config.yaml
n_layer: 15
d_model: 512
n_head: 8
n_kv_head: 8
head_dim: 64
d_mlp: 1024
vocab_size: 8324
activation: "geglu"
norm: "rmsnorm"
norm_place: "pre"
norm_eps: 1e-05
positions: "rope"
rope_base: 278000.0
rope_fraction: 1.0
qk_norm: true
attn_scale: 0.161
bias: "none"
tie_embeddings: "early"
parallel_block: false
extras: ["local attention windows", "paired heads", "attention sinks", "short convolutions"]
init: "trunc"
init_std_qkv: 0.0142
init_std_o: 0.0142
init_std_up: 0.0142
init_std_down: 0.0
optimizer: "muon_variant"
lr: 0.00874
lr_mult_up: 1.02
beta1: 0.93
lr_head: 0.00332
warmup_steps: 0
schedule: "wsd"
decay_fraction: 0.764
decay_shape: "linear"
final_lr_fraction: 0.0
batch_tokens: [32768, 65536, 98304]
seq_len: 1536
doc_mask: true
train_tokens: 589000000
steps: 10138
dataset: "wikipedia_en"
Each number is 500 + 50 x the weight over its row's rms, rounded and kept within 0 to 999. Layers, rows and columns count from 0. Numbers have three digits each. The size before them is the row's rms in percent of the matrix's.

# layer 8 MLP gate, 1024x512, rms 0.151, rows 631-767, columns 288-319
101:534551553436447481573458482584563437543473464490486427497578515529560489492482423458552551413498
096:584427492429491533602492501480525497469541521501513487424506572401426445487485509555362501470478
092:482522554480494476503525553501430557380495523502475508517476526516559548474460402523499547519450
100:462434548437505525517479490498437573521372512472476626497468428394511601541400513518513462492464
101:434462509460633409474566391566546447490586506401536466502550549582621464450484449526598475552491
099:513451508446425495490482427461568466416435503482455549489535510542486511583589545511574430456499
102:537524525558372584596480441463490507555549444426580425458497471524483482365452463541489437424478
103:509509495424505484471554472530543536451503527524567348509506454527574454563470484511510568531502
103:509480516505481496525566557543426626602500461510528509476537446424513504390499475461491473485556
101:465515480601528499530511517467559477579469508564549509529555454521564490517534469506437430444525
104:459524520445539518467477464487483596491573529503477602494419506514529513492474511496484482534573
097:520434483508471516475524501455517541508432548445501564532488530488488565551534466491521509516544
105:459490555475403494527490523466552536461448563558446565630490441568558458391475458475429491474522
099:476518520555462501534573458600514522541533494442549519463496559414508414507521504533522486545527
097:507530542583518409506471506410507525540475462525453464574526482443433420462529463560441397459438
102:595447474505466563502405552603513484421460472438454570497496444536384457492579556495487475548450
098:481478512454492427535453534504608555555405490470513481396509514485610367515536558499501521456491
101:535478547440434476518428518564488480479457482473548515594433411508325413443541589430456499545609
097:452475447532509479447511517514537577450572449498546430447405493524559474597546526506585507536492
096:428458622504446466467410533523563472576432488496470478424425421575496429453565550478562488428558
098:519510483466534521547467579448443450438523418565541535516417503520562569494550476474509495493587
105:440427497562565558493469555536539504494483498538417539533467489510553565493558446524497523484499
103:515553447574478547519606527505491498492472516483637558482509585492571463440528428526534525557551
095:507558475523517531528514548476534432471584467552421467465455506455539465526541526508484521548511
096:507497512543500546582447541494573489588464531471467547536462466436481518538517580391526532455440
101:509468479431505525525471506516503529417456400411484448485506532483557523493537569444408429584481
100:562505465542548539393477566466426584553513429465518465509517474543577512411487541495503475461460
103:522543429485437459482556520498489507444497511433539546527473539498524549399547502495493478547411
098:493551503498468527564465579530478474442523480382498574491574458458567470545517613496550476512471
102:500505568471517467579443493460404600457530460553490469554539492493495499474409489360503524505449
099:557562434435541516512518421430463430548413486470503523529476552369462550443429416560447574498353
103:459590480526458390517536428461451530549498512538396513530539624519507515595495524502509494483440
099:458513519545575537444453420535543573649480484535449533493454436532408475460513562431514510564497
105:443562545540481509586490534451487497517536489521453510613522623552562463505478475460493516516488
102:459466458532538587568465514496521525472446513489491481460467555491542445498582541629450530531484
097:578546527521543596506565506546491511512547562470465523447527468517470524517527510448532478426608
101:495445494407539523479471433501557520463447456520493516468490548389563535578442512587449388542474
100:468510547585528591582566520587471488441537484481606425475490503482461479403443496555475524486482
101:476549527562499555517402372474629536546536481468545430446604428495539543502441561500408488490511
102:495498420458523489478418620490478576430558538497433523634507464519497490487591422515503458478535
111:463500461526440523567489440507493511525509520446408447515499513435560547503447405480430492498486
098:485418582537441545528524510479505480503533481545521606632604541565567469507552529469468531409407
101:590522491475464493454485537502471550330530466518505446561522491461563572512584494432483525556552
102:501571607499483547492491526546477455435474489503502474504492451435504507557479640548560516443473
099:443487523566492467508491522518513595567455541433492467530448568499527545547527447472526536531507
099:457517453540472546494513448421528580485439461534575535535473599532402524440496497512480530557486
104:552477458549499597558449521495563456526547511448529452444489562448495439498529477434556512527420
102:469470551515419482477459519438425503511542481544500490515448483416417491542602459551458485473478
101:522559535427533514616494536464444478507538574448488405575436497512568498508391523477584549455554
094:610441571615448519564529500530551469531438538568479470537494464451553543535400536403601480506510
104:462492475515534456557483421539423493585474562520595544457466491457522480500466482539504613495484
101:496513481442527491459532396469502573510464512483502600457437497554517488497507492495477487505614
101:506481409437501529659453516510434563459562389524512502479509491443547561445516508502425507447412
103:476496505532579508498406513540498525518570516632456542436454559421504463434459459563537469481473
090:537595542479624456490442546439456499501556391494566533493505479543480516522523459603385610429530
103:531550495497450430388476407465572531624565482510465523522472555627491439438425477480458532444584
099:546412494552509460441452488481488536442438460500492495568510601476421533503501476570577584450556
097:532419600581522532480515487560457533452566490545494478531560579503474497452471538570472601440436
104:469467457592486515508559579504568415504410510545556565453430443523453523542541471479485506585480
100:437518440556422451521453551535592461398471565529477484435493412466577491607457546418449518410466
100:528509463548507489567417485530468542486463453511494557493535472511570447554464546508522594473541
091:516469538454566479456421565545500474410463528465527469477549595527504553469466571489540455559503
102:482501497543460371508490601449594491509376498434463433587492595446420513599472410463441451483505
099:471459523431574492575528418446500497545492497463590365499425488614515433547460515454505466530548
100:427461518434591447589558544564473597560539496456488456469513577522454518559547480451435478593487
100:524548399525620489522423461494485510508555536483511472521519497463488399487437501563443486586489
105:438504487457455533557470486545475582476489404461545509476505539464447565482505437471506514517491
098:454523539528504452505559505477546469454471478500452447485497486446667582526481492520483490472552
098:466547479530484578468479498397449504506468513462514488582435416530457442508476525619495508427472
102:461445509459465544570479550541525499555447543420532532455489582437521437565460503509535504561525
089:536513468476387550643522432482426448558498584453564496534457471464476531403524577487477456498563
102:489463541421400478514557476539445596561493470579559555451548429444391471456483567509519460451524
103:473579447432479561479500471539434487437476509434523531532589398466490529527420575539491522542519
103:468493526529473629561474401587546485398474610462543479530428432533458458479518480541530460450561
097:490548429579481581555455505483545500535464526494483348533549561455374478584559535499541488548552
094:482549455517499478466497467505522490435428510487430504461483456467580433552436517440507497499605
101:565446408484410434548375500454457455538428411475611429519432559529487438454540516476468522515514
096:494512557416428516548454453518565465425418497525605502501497503484491486540415491566415400458511
095:456507420420453546470473436551441510491565524593512506559482583461559534541607522431484548499540
094:501572559557617532426520437538412444474538512494484463508482483557442493508428492468492572415556
099:508536473505504487423461422538511540479509574462542555569488515421443440463481520414463504456439
101:549490518529470555588515458564496508502517555432413509539431477481465479369518452552539424382532
101:476563499452418536534528514561529500515483529514431502495425487433567456443632552454534568463570
099:573552465480489519579468562534526472557447554520571463475611513478492418476474421535482404496546
100:533578503471500488507495362474450486437563477431544565501505570534547432500427537533507463550470
100:481545454590495543530474462563496445447528554609463650452488541537551511494534496564542454541484
096:522503520538515560506500457437506510429569431475413525429491454511532534487478537484416553599437
101:547541462405598492436536419436495554549489449532503530502495588480474469521508504374526556460480
100:435495522480325479526433569553495498455475609462464471446435475465503518489579515574464572498514
102:420549520504443468505555554494465559460432506563477497452473471503544447526522454567426474551489
109:529554544579605495468440436528428480558612629541599566544477557435520534525542574555458429477503
100:504564497479530466441500480479444419369512562420543603416503460473499429564463499496517429510646
094:513514527482528512517505468446490553416415623452429484552514486428453556483547452445450458483457
096:403433473623514562613535492531517488427432496487544467528475550428517404465550516490497534538526
100:481524601524597509524447602524560603572532467553425463499553461541562442497535497494495573578493
097:476493363430573470560528511466464511516544498414490494478504561438545526459485592458569609476574
101:429521501496530597523463550522460474495498536385557495634515522543517505442533463454511508513473
096:522563540533510514537452447536433527495638493554491464511520574522544450456491505508412568510541
101:526534499568461505538473488573509468486450478483485573465551511407515474478488515540425461537435
101:540500441513503593494424461517486495578525463520459489472446506488594545580472429482516484473536
104:447567585432560473467438520548454501505475525514455595463504557445556554493488491494438439503587
104:577525522514569448557556562477571423541512463437473469621527524481501532540496522501444527536559
094:444436480469527551544424516484510572434628559518504451557493479533466465514585514451456452563448
097:440439453550474482530527437465497587476476522400450419505514509538438457457395429561547558521440
105:517576501468534474448544502430558541485596595461544470459470570445540564463477461493508448512481
102:460572503467438563549528524454622444443485516558562469501523452503590471509427476504487587458541
100:575458544542434601499448607532431424479513513458505580524412495430455505504558400478503506564554
099:536464521630528449407423541555402418394505592483495529522445519439536470578453583453474486591447
097:507520467549538485524552466415437491591515501466531455474440565529453452504614428438432552499580
103:531437523479465463542480551521452525550511463547524493595582501506528460546454557450615496506496
099:469513484469414523530492531504554479437501530525530480451478496591540351538466506527488481538473
100:533462512518529410559492608470599446335407510547571484499524543513505413573424464534523443497515
111:537528593485386485591375476554418578457513503438485513566366460496433501543527569544518488474428
098:487410549527474488566501470367513472450449497571463609495524498546518511537516504507567540452441
097:429505575560433457465531459541559546499480474515531509538539565449445546552568476511575487615378
100:578461559489518485495518476490504517544549451418450494555500562538482504401445496502590544405424
102:559497465453457418548566480450499567541538467482394516591538494559499515513463496508550489446510
104:403449437470476463455499634440513480504471508451477535538590509597519460447623473526495556474503
104:403545496510535505648508524576514474496501523505459422563539505470417510422455477336536600487488
101:457471445510501550527597540593482447590484482526441594501502532529496485453490517550446576465522
099:406548476531504440501561388532500484474514499500495533563475533512530464409530489404472577541411
106:534557516575421372518515442595481436501481518465543578511470514417479479548449525487422527542482
095:498519509478557453492501501538563489442496493535584527441535489443586470435532535485473460568468
098:462559524481582524576455440442527500534531497454491561537461555445513486495546461543526535466457
102:429478529469576532436529467521529495494675484580495502532562480495508423401510520500500530527502
098:492586431534483487510400440482474532593459517485446510434551508538565435463528490525528478473521
098:369445459459415526519511482496469491479508494574433558471616414483551510452478411555477490518438
099:486561456452560491511448448507461595456498480542477514541557512489460490570470514521574507528533
104:454660473535435439471499441501559487423488444488494429406446562405496546509492495413551577401437
098:466440502440513492566530468482445499412534552504475475534458495532472530474498585495517579546438
101:559474493507503532485521541408463439522514513520544592491473398509501522485459541436489501586505
094:459517550579474525613484480503531505431474512448450402450455503576382490453461448542426615412473
083:521476582540509383562510499520450479439487435573446455498556499551486446509453542505425547530328
102:406468489527506454531502478531393526473546497515491482489489446517561585555423585411562469440498
103:488466602492460563476394476484595543659573521494569537446494554464528477546570528477541600501452
099:438560497495483473458435508472555509549584601503576535544409431466450490568360531490507488472508
104:484584517515483521515462421510562592470523367505504514518524481511488578520464520525471423521458
# layer 8 MLP up, 1024x512, rms 0.164, rows 631-767, columns 288-319
103:531497534518486517504478514522455498546503525479491446381465470582451550488491529448521506543519
095:451481585546444436512531440491416483461511401498447444483523481511534466477422489559496593502476
092:515415502488577499537565492569488466503535456513492484513495613427550464487455466461467528461497
094:522484585475556476484432479479478500494482493527495476475523432481503423503563485471514569570502
103:620494522526521508499484563502483540535476608510471474502411538536433571558486560479443461499427
095:583438514497538440572418592524487492449510523527460470569557460547453490469447520500502510455505
104:524502500513562478501502428457411465488488533503496603416546587462530464470509451377568531521517
098:574461402525516519509532483480534563433522554525509513508501523549502603453427481487567462450494
105:553451496428466493562553547516519589494531395498543387498532501528564521494416498502456474571596
097:521498472639529448444464524458490579447483522446449462437476525470561474496456647507579402470455
107:486579523524581492536483482465359533422472535524464531503521550533532554528557516489538566400462
103:471430431472513502558465565524472470496514468434409455535518465567496527579562438474476460493467
103:491455515547543540502463435500495503419519485465499499537565534424481545560502495566536479550449
100:477449438506494439449526510439589447436481566448513568547428448493477519457491554438507466484542
100:482482530491522509516478485427543524467525413481501494573508461460464447469489509482468518462477
104:433535430519504535469521482516489549522549472532540556551521525508483562567537530443460499511422
095:537431494450497470427544465458381557512480532550439529553555534497547543582400503542410552528531
103:587489518524560460487582494525521425477514473508580427491543512421572556548601413544519509419462
103:417471473481505519474533420562537420433511550527472455456458457476500497504524498483475592418475
100:528451470447538432499537494482452420524437487431461477483486555474486455439537569420501616422398
099:515504559509540553482419506561523550504551511429427444465558449577519562597514524439517481460548
101:474483448515482463509535557511505588472517504456522523486545563590508479504490464551474533529499
104:591461506422474590538521530529520570574507481455480322474549530501465508503430432552499443526390
101:548410565463503572467510488457465483522516571521426536504550554501521508417478525473532377450409
094:505519481598445440531484533577411491531443454457500528508402467503509504538463532460531563501533
104:525500549521457486521471460521499519555497536480499603478593498532448480557552569547555579491539
099:413539476453462501484558455454562414518532503526538441412500473458517521516511451525545507539504
102:526584397518502419548469609383502537465491509439548521483402459423538442530461570525508476513427
096:627515548461516499590503446549421487503449452498530461466511502494480519507581571584534426483463
101:479413546502499487519489581522494500489511485517496510546546469419553496446487473507447494550443
104:586483506545459470554462412493609481470561561539493532408476545491500469451538545409547386426560
103:507604477486489498516535468538412499476478532483528518496469557525496530506439519554448489493419
103:508550539556416496569558454490534497582588613459598499474504472514538538409552524433508509531493
103:565503448519443449448511455446472471484459461446550505356453551441387483537471482539556486475445
097:565513489508548496536497455578486430524511492530491449606478482430524495451534546469487488457477
098:503514514500457479503486479494390518506570501497515450471552416457497442577495428371595527497509
102:436561459424481600490457612544561567506501484440523591611501469495496523468535557493538476528522
102:483564465600499559533504532447566529489530578507591490460584529581441518531511451475569514509421
104:408453513439485474447462409566599462491554544519515487474517512508554492551511553420545448375488
101:557569508536488495518438491505528469499377480521547548507543441505472436475427466568536536492453
109:515497462405524466436483539448551534418539433541461509506423441476380452539489574473457516526481
099:460495547506520455521473517531487605506536507508516602512449472415429414548584583498569525510523
100:501447500663547535610534477547512599584488466522538553472456482538445490608485551534454564432473
099:490435517498460471533352486503534446462539477468438495493459629555548491490531479442466479456566
097:526561455577506499520483455531403563547457597533500564535535549515465524517507516532549508577516
097:382445555515529494525473507493418431463510609440488411455453484551621499561458470493422433470581
105:503508495509517620492415535557504558489523508471570535515498524441544433410548492553586563544504
099:466379437407477506539531481551477437534449589561528501512560524472523495568544525492435448517593
098:513489373426484601437524576575594559602495548421527559459581535496488552525534508498533457500488
091:486468506490553619616514438483487455583541457523488491550469509531523567461482468378547556638487
102:442506490500496490529533608397481501437586475543444534514501532431549456459504567527538408435444
095:422487501536597516410452453486570590458479478491437516532447490527517535482446540565388437472545
104:443426484506507451427486508609436472473446483531460547522423520411500490494545541500483518513518
102:519467464569553469386361459479506497508581463496513509465471475563503510447490463523574501452525
086:470574444503472530453537559479478492466559461513523534535497517470559438394525481534460503435494
106:564548495565425473412568394544510572519463548430566545462462507483482466463512512456459493528479
098:481526596462456437453430508457418488508480492459511446468558519510504502470454484511493464486528
098:443514431472529533449459518389493534470487466586449386501492525483556589572519513525414501512534
102:510484471583462523532409455454562482489454515545588530486528442506585549627473471513477589416480
103:446453462452505518417503469505528483497554449567527403491450580535477504478565499504505451425521
102:542421494494541510534443442468469549480487573450453556556492418583403632546463467529411473443572
095:542541551572461393499607442428497408530564518477508481430514463500523458536532540545484496467535
102:450484466533521473436487569478526517542436551514474486489519617503544445467562416521436496487530
100:418485550506524480487495485477455537476406436610588485514514547528471506437385476505575570530472
098:449417457474494443422604496535496519498570620616507356584518526550455442500481538492580505520437
103:523495466520463491590512540466511529440503426499500593518447452547505510451470641534541459501465
104:437504449493529552577411528520570431446529497607425519549581503539530494584572483438496587450490
100:540447489540513473538579564517448475502499423491474584427481508569540507609535512444412486536589
099:564491469518444485552583512474462509531523482512477456453410543462484476436542463443462595461534
101:571535531504513565474501466492502549484476477530495496467482561492471517500564478488526449475534
096:490476504467439490621601460572527478469484559463509540451490517573473504469516525509490514558520
103:492489602384472611532529469566585545477500437534498504496448495465476567523610414514443365499510
107:534453467523457512504556568506593456506487499546459531549455529537506518514532494567497420514405
105:484502441543508610484496499470542430402445511538472496509489464455532496501448549538500470466509
098:564443459530516553557477450482569527481424505436558521609518462552357475551484454537531540473518
100:526493431435409483536498445515472518595572462458559480554450492531415492497544476527490464545519
107:404578495509544604457563507519546551533448602501461489434483528454548450508540452480540499537498
096:519531478461518491430496493474470440451445439547510472511580381487450547492505415479481430504511
094:539528495518416426599436585496505482533536574449479507451427415525589481415452529450447499563590
093:484593543391524444421450456530496433438514486545463524525477500537463436498474498490484577537477
100:461533511562505443503534463601554413527417475577398494527598473568497426530474603474551509550579
105:480497493457526485476477484480475498508433478528476455481532551483478490518487454520533460489493
105:411468514529439511495544494462537508504469478390472506495512446599537505537500448547469485511582
098:505519529534534515554460516550511504546485665406489548435504523516513537537514487475493567458489
099:572591515469513395469560444510475475435492501425467467495466529560494496507525494527506530592552
099:532505442511512583575529478392495457399511495478453447459451546520494490478543513469474557453501
092:470474486485414560401553495471465492540449640501520497498588546481492429415572499422511511436470
099:458519446412556605585507505488528552499582462496462543520526579558509464509511468524444509482557
102:566460557490520550506500508453530472525543567489449543545484532407510514484496575557546533498559
105:428518381405517447594530570433542567563470475551513516499407503536515496461559502512380530565485
103:549456433539566465527386422507492392480591693550501528441424493458473420547497492509443422417463
101:504515501535552464517459527597463467590589358444508531518445429478541517488545460590529512439499
103:398460536479552501465440599477516515355397472464522571516561460536462449508536473546455454543445
098:476550560473455505420517552581536550604469444535502450506438563514545446412495534435643504473449
100:548486544505501395472578554515568606492450544465448549502551508533474483462475570477492468603476
096:517539519546500490534520482442449493470579490571571463450580555453516530581521521481593509466511
105:487499514555466483491497509460504569539580377543448540492511521431460522475467512506501557514468
101:550484637505467551531618475517484573463604584481472466503465460520538537544466530511417513452504
101:437486471513510481510499420539516579511525459482581561505487430536520489482466443544470479574481
101:515467599440470450502517527603533387578476478513532426554454591550556510480611543560488536556491
101:571530505609558462472615514473492568515450533453492409533515444577470602422448529478499459544558
102:471440481532526481494529486514515455459579433469487508521550479496527489492496443476493502535502
097:567470521491502414485500480532531514520457495559547422549477552496514556461528490492491410535446
097:465479478516464492527468433486595596509573568454513562515449462543487515532472429514478455556420
107:548555577449509505524498416529543595531490510468520441446412494538555468485419480491505466501547
101:492508451546403467508497553524565480413482430488549470571514599558583516522509542517523549344552
098:506568488516583582567578535515579522465521474397626380528510515509540497470434573469560485522539
099:512475366484521517560486567419523475420488494456587516445543524512449515462474463481469509476530
096:450474495520504513511538579445539475496471519510472527412420463504572577543524488474498462478549
098:545427459447465544553509563439463469583504499578476483540601522419431454508441446441521484556442
097:552554545482532525533496498473569536455593527593508584475460542473474527561567516379531486466550
099:510538540494435478499608425461471443461563513473501485594403434514539514530519564543473422595446
119:440463480449436489426570495422531575522486556506530515491471566510502428470613517553541458488436
099:450497501538383478514459542467407534530537500570496516459468468436571571487542501515513556518446
105:477535352497470460460533576471554421469497433456514467501488533555638417518554481535516519519557
102:489515482538467509457442555503494590531501529417532524576501540514491519477493545481528518548518
103:551470492574442496502549413477545444501583508489420462533522607550503508425475463484477462477470
106:552458533478500555498418501544500563411496512539466481567367383570469533470458507429483477553493
101:481459432456547543394428490549503549555570572458487494456507474552550550584577580537509477561455
100:431481635545481519495456464446518517426487530555462592553496500439432557540549458534453494454482
104:542543485440525571550495498480510485475509463462510420532573432496516506490513499489432466477479
105:420458646434542547571496498491491531471571488512581534608515494440553459528486485524431540543537
097:456494472459473544485504453476480510560426463475468512578578564537503487451493491544502471454484
103:489540525490478464465517515492529510523470494431501541460493479529523483524519556499463510549526
101:486513495577563507463508572530494459501528438486587501469519425452515484487480450586565469500568
098:570522551572479568526527582460466440506509524445464502506474497517482575529532465494532433516450
098:452431413531476492519580584349532488537455451504509474474660498415508503508504465497529503506486
094:456476522499533580509457511525549499431522588535432511531540536550543471519504471547586484506519
104:533389570535562488559552543508484541499446464538464508518580457556423572469504468405516419461458
098:506558481566588490450592545573552542499487563427632515539475434502520547482524461509546518581490
099:460471553525481495481477541482471604553541557494505507557461406478516471612478539445472509502560
093:400527498526406474507505505506565434483502535575502462398520476534468500488551491465501574476501
098:507565489555522539641488447613463529498552533485471425466425540525532496459512511578578481484592
106:532527435519586484484529599519445491444566533463489558595484493460525555469565532451426488491465
102:480478552601497522483505443506475568392445464544366490473455470546441455491536450521553556533481
098:493537488477482521522443500489488506564471511510546554461416517542441445561483466495475445521566
106:452493489517428417546482463546501518550523549522432427405512482516472430478519488464429510548485
# layer 8 MLP down (transposed), 1024x512, rms 0.109, rows 631-767, columns 288-319
102:513511474614458489396406544491510550507496548557584520447505540454479557377568500579497479491517
095:539458438560487489479534508582524469405414422474609495436477492450547469552454535436458450361536
095:530473520512499494498429508376490617491459487436582471454439524525526574544440641587465499506514
094:476480554547489491446523543434500489453573541445494545383434552485467583534474525520574627543495
101:494529536414549546462476444486458487485479483518536459464470511517547499519454459405397408488535
099:532502619418458513483513566546520492507500522577481579577550507420470569524459473429501490416514
104:510462471478457500527534503513538482538542496449464522521456527464540464546539496451525529419492
097:444541469512511474572584529539375618520430408476530520513467521557570450546539513509389519450497
100:515561510548507434453572480502513496506463458531481492442620456550516381476519480505429467469525
100:493527516497520457471472531579487503533477438576475484452490502521499451487505531504577419451539
103:523600479545518475559387500495407528545498393392465579580546473561507594520591428435590506476543
100:450542489461561590488460587440504507465498504516515470529465441441561427547481525605562484456433
103:429522451518515527557397500552468501474520481416498462498483512507406530519422578524536505492503
098:553443447508537536540515466488536510515511561507567467523546462444468446452468521542584512428477
097:534579576486451447523461525478513544568513501544556471523497452391420542492487532485434446400465
101:449487536501525477444495486560558516494536493517553496592459498524419532525406552578558528557521
104:537462494459488498430531461526526557600565523549528531481498517542579422530383535512453570414405
103:502512495552564606503451534537464545582470535562567498503466455425509495522503540509570452479539
097:526481492573475479401438459508525519510521483561526501471432434540465457502546427480574481443517
097:541536376531502486538568544507508544472507399408498394458479542503531495495486448507419456562504
099:516494466561524492650518414478516484574426492435436504486543495480491560487446544497484373516517
103:510472458488485550459505501539524509530460588543485462454505536483486525474491498505465436477479
103:314442518599517476458528506580576458551522570562520484459523524499481492440441502536443423471570
095:462544534512531482502499480569416467496489582447551480516439552470501453483477433483471452520539
095:444436459543389508469504484436541426547490564517519436509526462500544450474404555575432534599473
102:529523417485530484507557621557421503521512522493523435540471486522551458556459501545476568596513
101:503549432502436489694500403437479483460407516515539556590502514480469533438493490632499430473568
103:525539614494513477414515566529530506523504420471466482523527615490468444524550609452591465513526
099:441537435489606565535543582496514486484516543531509543437470511482428399501468533453539481525534
098:505426547569488467563506593509443496470533467505541508503613549586485450536498521454526506527411
098:522541470564478480588492524560495427431423517464503488494498457536549597533496493566510446450475
106:495609532474410368578508533576442500552498479511519544566489509423440455520426518483494521439523
093:454428529450525527446544471492465517489497589505462529425630516508426485496429611591588526584486
103:553626399429558509447502515431542505370448545589521496411544449497475510517485473410415585500536
100:361452434563386470527491441554421515495526509523506467536516458460498421512407477512497524438480
100:496433489539494461555484568569469485581402534400416487391471540461593579465436498529479475416482
099:515470538469595528466460484537539536482494509539574456471509464394479481461512608525443446515510
100:416492533472485544512520537615453499493492519455498508519481504521463533491487494393469457515598
105:458449484413459558410478505479589472542501480502442407518485600519506452555485527402458603505510
100:447441512473543550526510457508430484486530479610497449475580483471445577582485456510479535462499
108:570442476545436510500536492450530412455473525499455479492459421437530493507474501476555437481460
095:502520521569632524499602535485498407529439462471519492493498481450504447466555557522482553575464
099:426469425526475533451510517466569512593518459511433467426467546351498457507414479486437520510513
093:506538543503574554543356450444450494461549604492592543512398438518523471436474504567536583605539
096:570506485510492471580408502548432470566466438457512564439485413590550485510537502405484497482500
099:495404447454536530523524543509453492557491510526497487506581512525518489444616571449494505510540
104:489486455501501476518384560405425528441547551448502472499470472480504410533530568522351481499554
101:452459401556424540550487576507478546526511565483504541471568474476529530550546499517493478525530
101:535573540567565545561467498462554572409483446581489466508429544451412542523473494423456548480485
101:449516512580540540367426473463484544590520632408596516452600467499514523549468503464463471546446
102:418521477527605436469403552580447435570462481556463559488470473526353474541588567483539442553543
100:521481487477486445505543522544539520480404510495457531453531498553565438555513540469521476433515
104:524468582373511434481473491518512463479450563514517449544501559496467542557549496581550617502545
099:492534525632471511582455607477512492501451560532580525442499516452493505513451482505539499488402
092:463539434499400522466550578508526439602504527562563501549500549505473540459553537526524488592508
106:534514498474550352407461458493486561568447482460448519467482559551442484440530448507486551518504
100:469580560463450501486444411474459550459512475442410463513570497524428433540452496438506616542534
094:497488498566477537555557622499506490480544483477486443581550495509544483528455497435467472501487
102:453456444489476587498421564476591525504548544493598449418499488567531400488518478501477543535423
102:460446491504442542473426468472524559454538563595485421533495492565576528591435498531500435466482
100:468493526512515514495404508502518477555482406473415545438576452478594488520507520472491529450518
096:447565512421451415658465508522501573549520492482470484576517485480474507483548498567513504545549
102:525529534526575501484514477509525483447545449489461509556445425439451478444445431557449525506512
100:519566491463476541534489491469552398525474504556429506475518558436506521512550514459489568508424
100:466442467450410512502486557455418477482436509423440497511496570513554547494463502475595427511473
100:528486555508479503544588538620424469515522586487515439450515496526422531501517399513481519580537
103:490471497484517558546495514556407497513543474504477425468443553553483512566518444457471485492442
100:494474573466452522442426537503494571487567444455461506488453514430502441491550558567524566574583
100:550553482440471484534561548526466561496575487391469413557569519489457500541482486457531500484371
099:488448449494468470435543431476484588399488565511553339539478521545516552486442476416515437514509
095:514510579443506522383511527534562539422550371556464523482512572517534417539442500530528442444507
101:458418558443511506566490524355474507558538495553533561472475483494517411509466559457490505472449
103:496497529417552544515520536424410444542360466526548430449501500475514392565490540449528502534474
103:548494498515457514415535520581579462526468605459510449407515519533593554522450475533498457529504
098:513503478512483610551555488477501416589473528516480402493407464489526537566565418489476463437459
097:519449544507636402510574547542535455476516595534522437572528518466435452483499479528440515507481
104:407447484495476584475502454498499588514498427522528454568519441461525498534420439472506432512492
095:511449533583437457418466421556518491471434472528542480536524459555407533513344505658473510568542
098:501451510516474498535498501474531582463477372530479607576509511617478403475439542405521548469468
092:562558433411447487586411539509443633447468423468566433484434499527420466516462439530525451437450
097:451459483433601514462522469507509501478454405438408488567452552531570493598523409426493497455464
101:431540515459503477590523503527521410544534411493497503483518501548492482583445471477401494436489
102:402471517482577578562488510428542467348508472509535480517452516517495381395497533515510488523500
100:658406506533448470464503573494512636546493563484434541511493542522481525470553570441484472506524
100:572416460540470621440505435537499606547449438512450377491554559535438464588522418497550459492541
101:586456553522470461464539475494524513489470521539469518560508542489557481443522494473496539397592
098:529499503545602561594470494556539535529568499485405461491559376507582487557506397563491588422501
101:524467562489578572602468546564485552479418494551481450466480445488493522506494421571494500606439
104:497425529524570522524387519520375476469568500450456466501514584506453490494431585513620514497455
106:482536489493462453455472555503500530435501424453506502422499463575454487540496462505535470527547
107:484432482512453477487495449534493401386561535500522529480512451494456372517543579507452562485467
101:550459383482465379487457563462559510520463553478498460515529535549498498472440508455489505543449
103:526482496512443541555486391576509437488547527475475484542566542416499397480458429510507527440472
099:492530459489560494398440479471464576527556461467449487547534520556470536471469504579478461524497
101:494537515585571430542559521378526521470588518449530529483429519438515459530571444556519536417453
096:619492505540506508487537508471526433493455494454566428481563537564569553475392584366469506505493
105:475551611493469554457448497568542411434588467428548506533537531489467598490591475404527465595534
103:514489505516410424452419532454563499473506484426485525456524454586456476498534494517472405506539
101:519458370401500451562509453360452475507574592426653462566514433498434532518451507547473440552472
105:429569468489429485467478514400487518556405459569452521608459489548503410430515579444430385504547
102:450564497577552486501469525513503504516552563559507551497511530538560453416430435466553513516456
101:460523483499564456566534479475450495485381550576411581564507514480507498495465508408456427521554
093:490484474530574498515527456515532526512532460495474625473502457572499471484456447614454531610515
104:562494468567447554469586533455447493497510534559521439562526507481521416395496475515506466483487
103:519495485398451451427495485493579529447583437456532474487508457546494443495346338504456525534514
103:504563584526500488481503407480545570430496447485523539449581503480528527528527501552509552468549
096:478516499542487472494511541414528525504510539453479440470560456476416474613598569509451478444537
098:537485521513491505453413423426524416490464557542533504507564516527504519456434637440508394503512
097:631480505511489465423458509527520569575497498585479527451541512495673526508473457519505500462626
098:598445540487471432393576639457490423424550454435488523491493469443553511573511538598512473508548
099:494446469564434546421568497561441473492501485581504468512489470573475528489608538561501494513526
103:373581420484452533555475504533514497565472454459559523501470509582501529494521520519495547470457
112:492474530553580498425555517444590428540505527538429478454529472412544534479381492415431494520514
100:396381450457500411526620603490435445564498464560444505410473415584635500535560479542477426440458
100:562516526492506550467560564485472612484435471441468515511442452432587563571502405479502447446473
102:518364535476515420491537583481535478521510471497544509469565567500498508494514418499536545420624
100:489526558431612471541503523492490541478541518482511476499523447495521406583480562439563464413523
105:453502473411591595542594556511528411570508354625542425561412458452497532529544468496490503473493
103:360472419407528421452474520610496489476456579440448425469473592484477427501414460424415441447511
102:513538496524508529507516614527452511506506422501434639467590460523494468531584588455506564480550
101:507466505528493449551451465558560493515544492575545525492564534401465462510449453469459530531511
102:495528565488433485496471423489434462491519522406559455517489487488447449516508475533535499477433
097:563528532463503491480492456511400549429512564501509546579518575509516537578497471523517558484612
102:474554398466578417561500509537447541476487381475520498535544528533505470497587515435418475505536
100:488521542500575548447415509481428473516532500465480542545424515411481462484425557479499498470464
098:520534478600563561496470485507459570415419574406548522462549465472558597493527591485449472544561
096:436524522484453428465507432399459429451478535469433548512560587527484498456458485518429467511485
093:573493522412510331497521526486500508615527500528529486510489511415441417545446441486520573471508
105:516493456502526509463570551560512528589420483508473528600508489490468494505415481497444446479513
100:477502455523569548490506503471442403491578602534467498494540450530509460469501512506531505443494
095:435468538557422575499552498486485593449532506566564501527490445549541482561578469500498533608543
095:481443528497540425502512412565446529420474504398512585566571496492480530505505468459557443415532
099:496449445411432525431548588532524490498455456443557489536554391429503529559512479494441554468496
107:542499457453450536435507492519478541493498421518503501466477525398460481437460549584493482524404
100:524451499492461456465500591467504449365497436575466532573488524440532492538521534625471506524548
098:386476428502559489515527489511473525526487470509477513478534489453558519522470419436619469555510
104:572490545484476525491485487525496455556519478486523509478519464495409439368633570611518396561471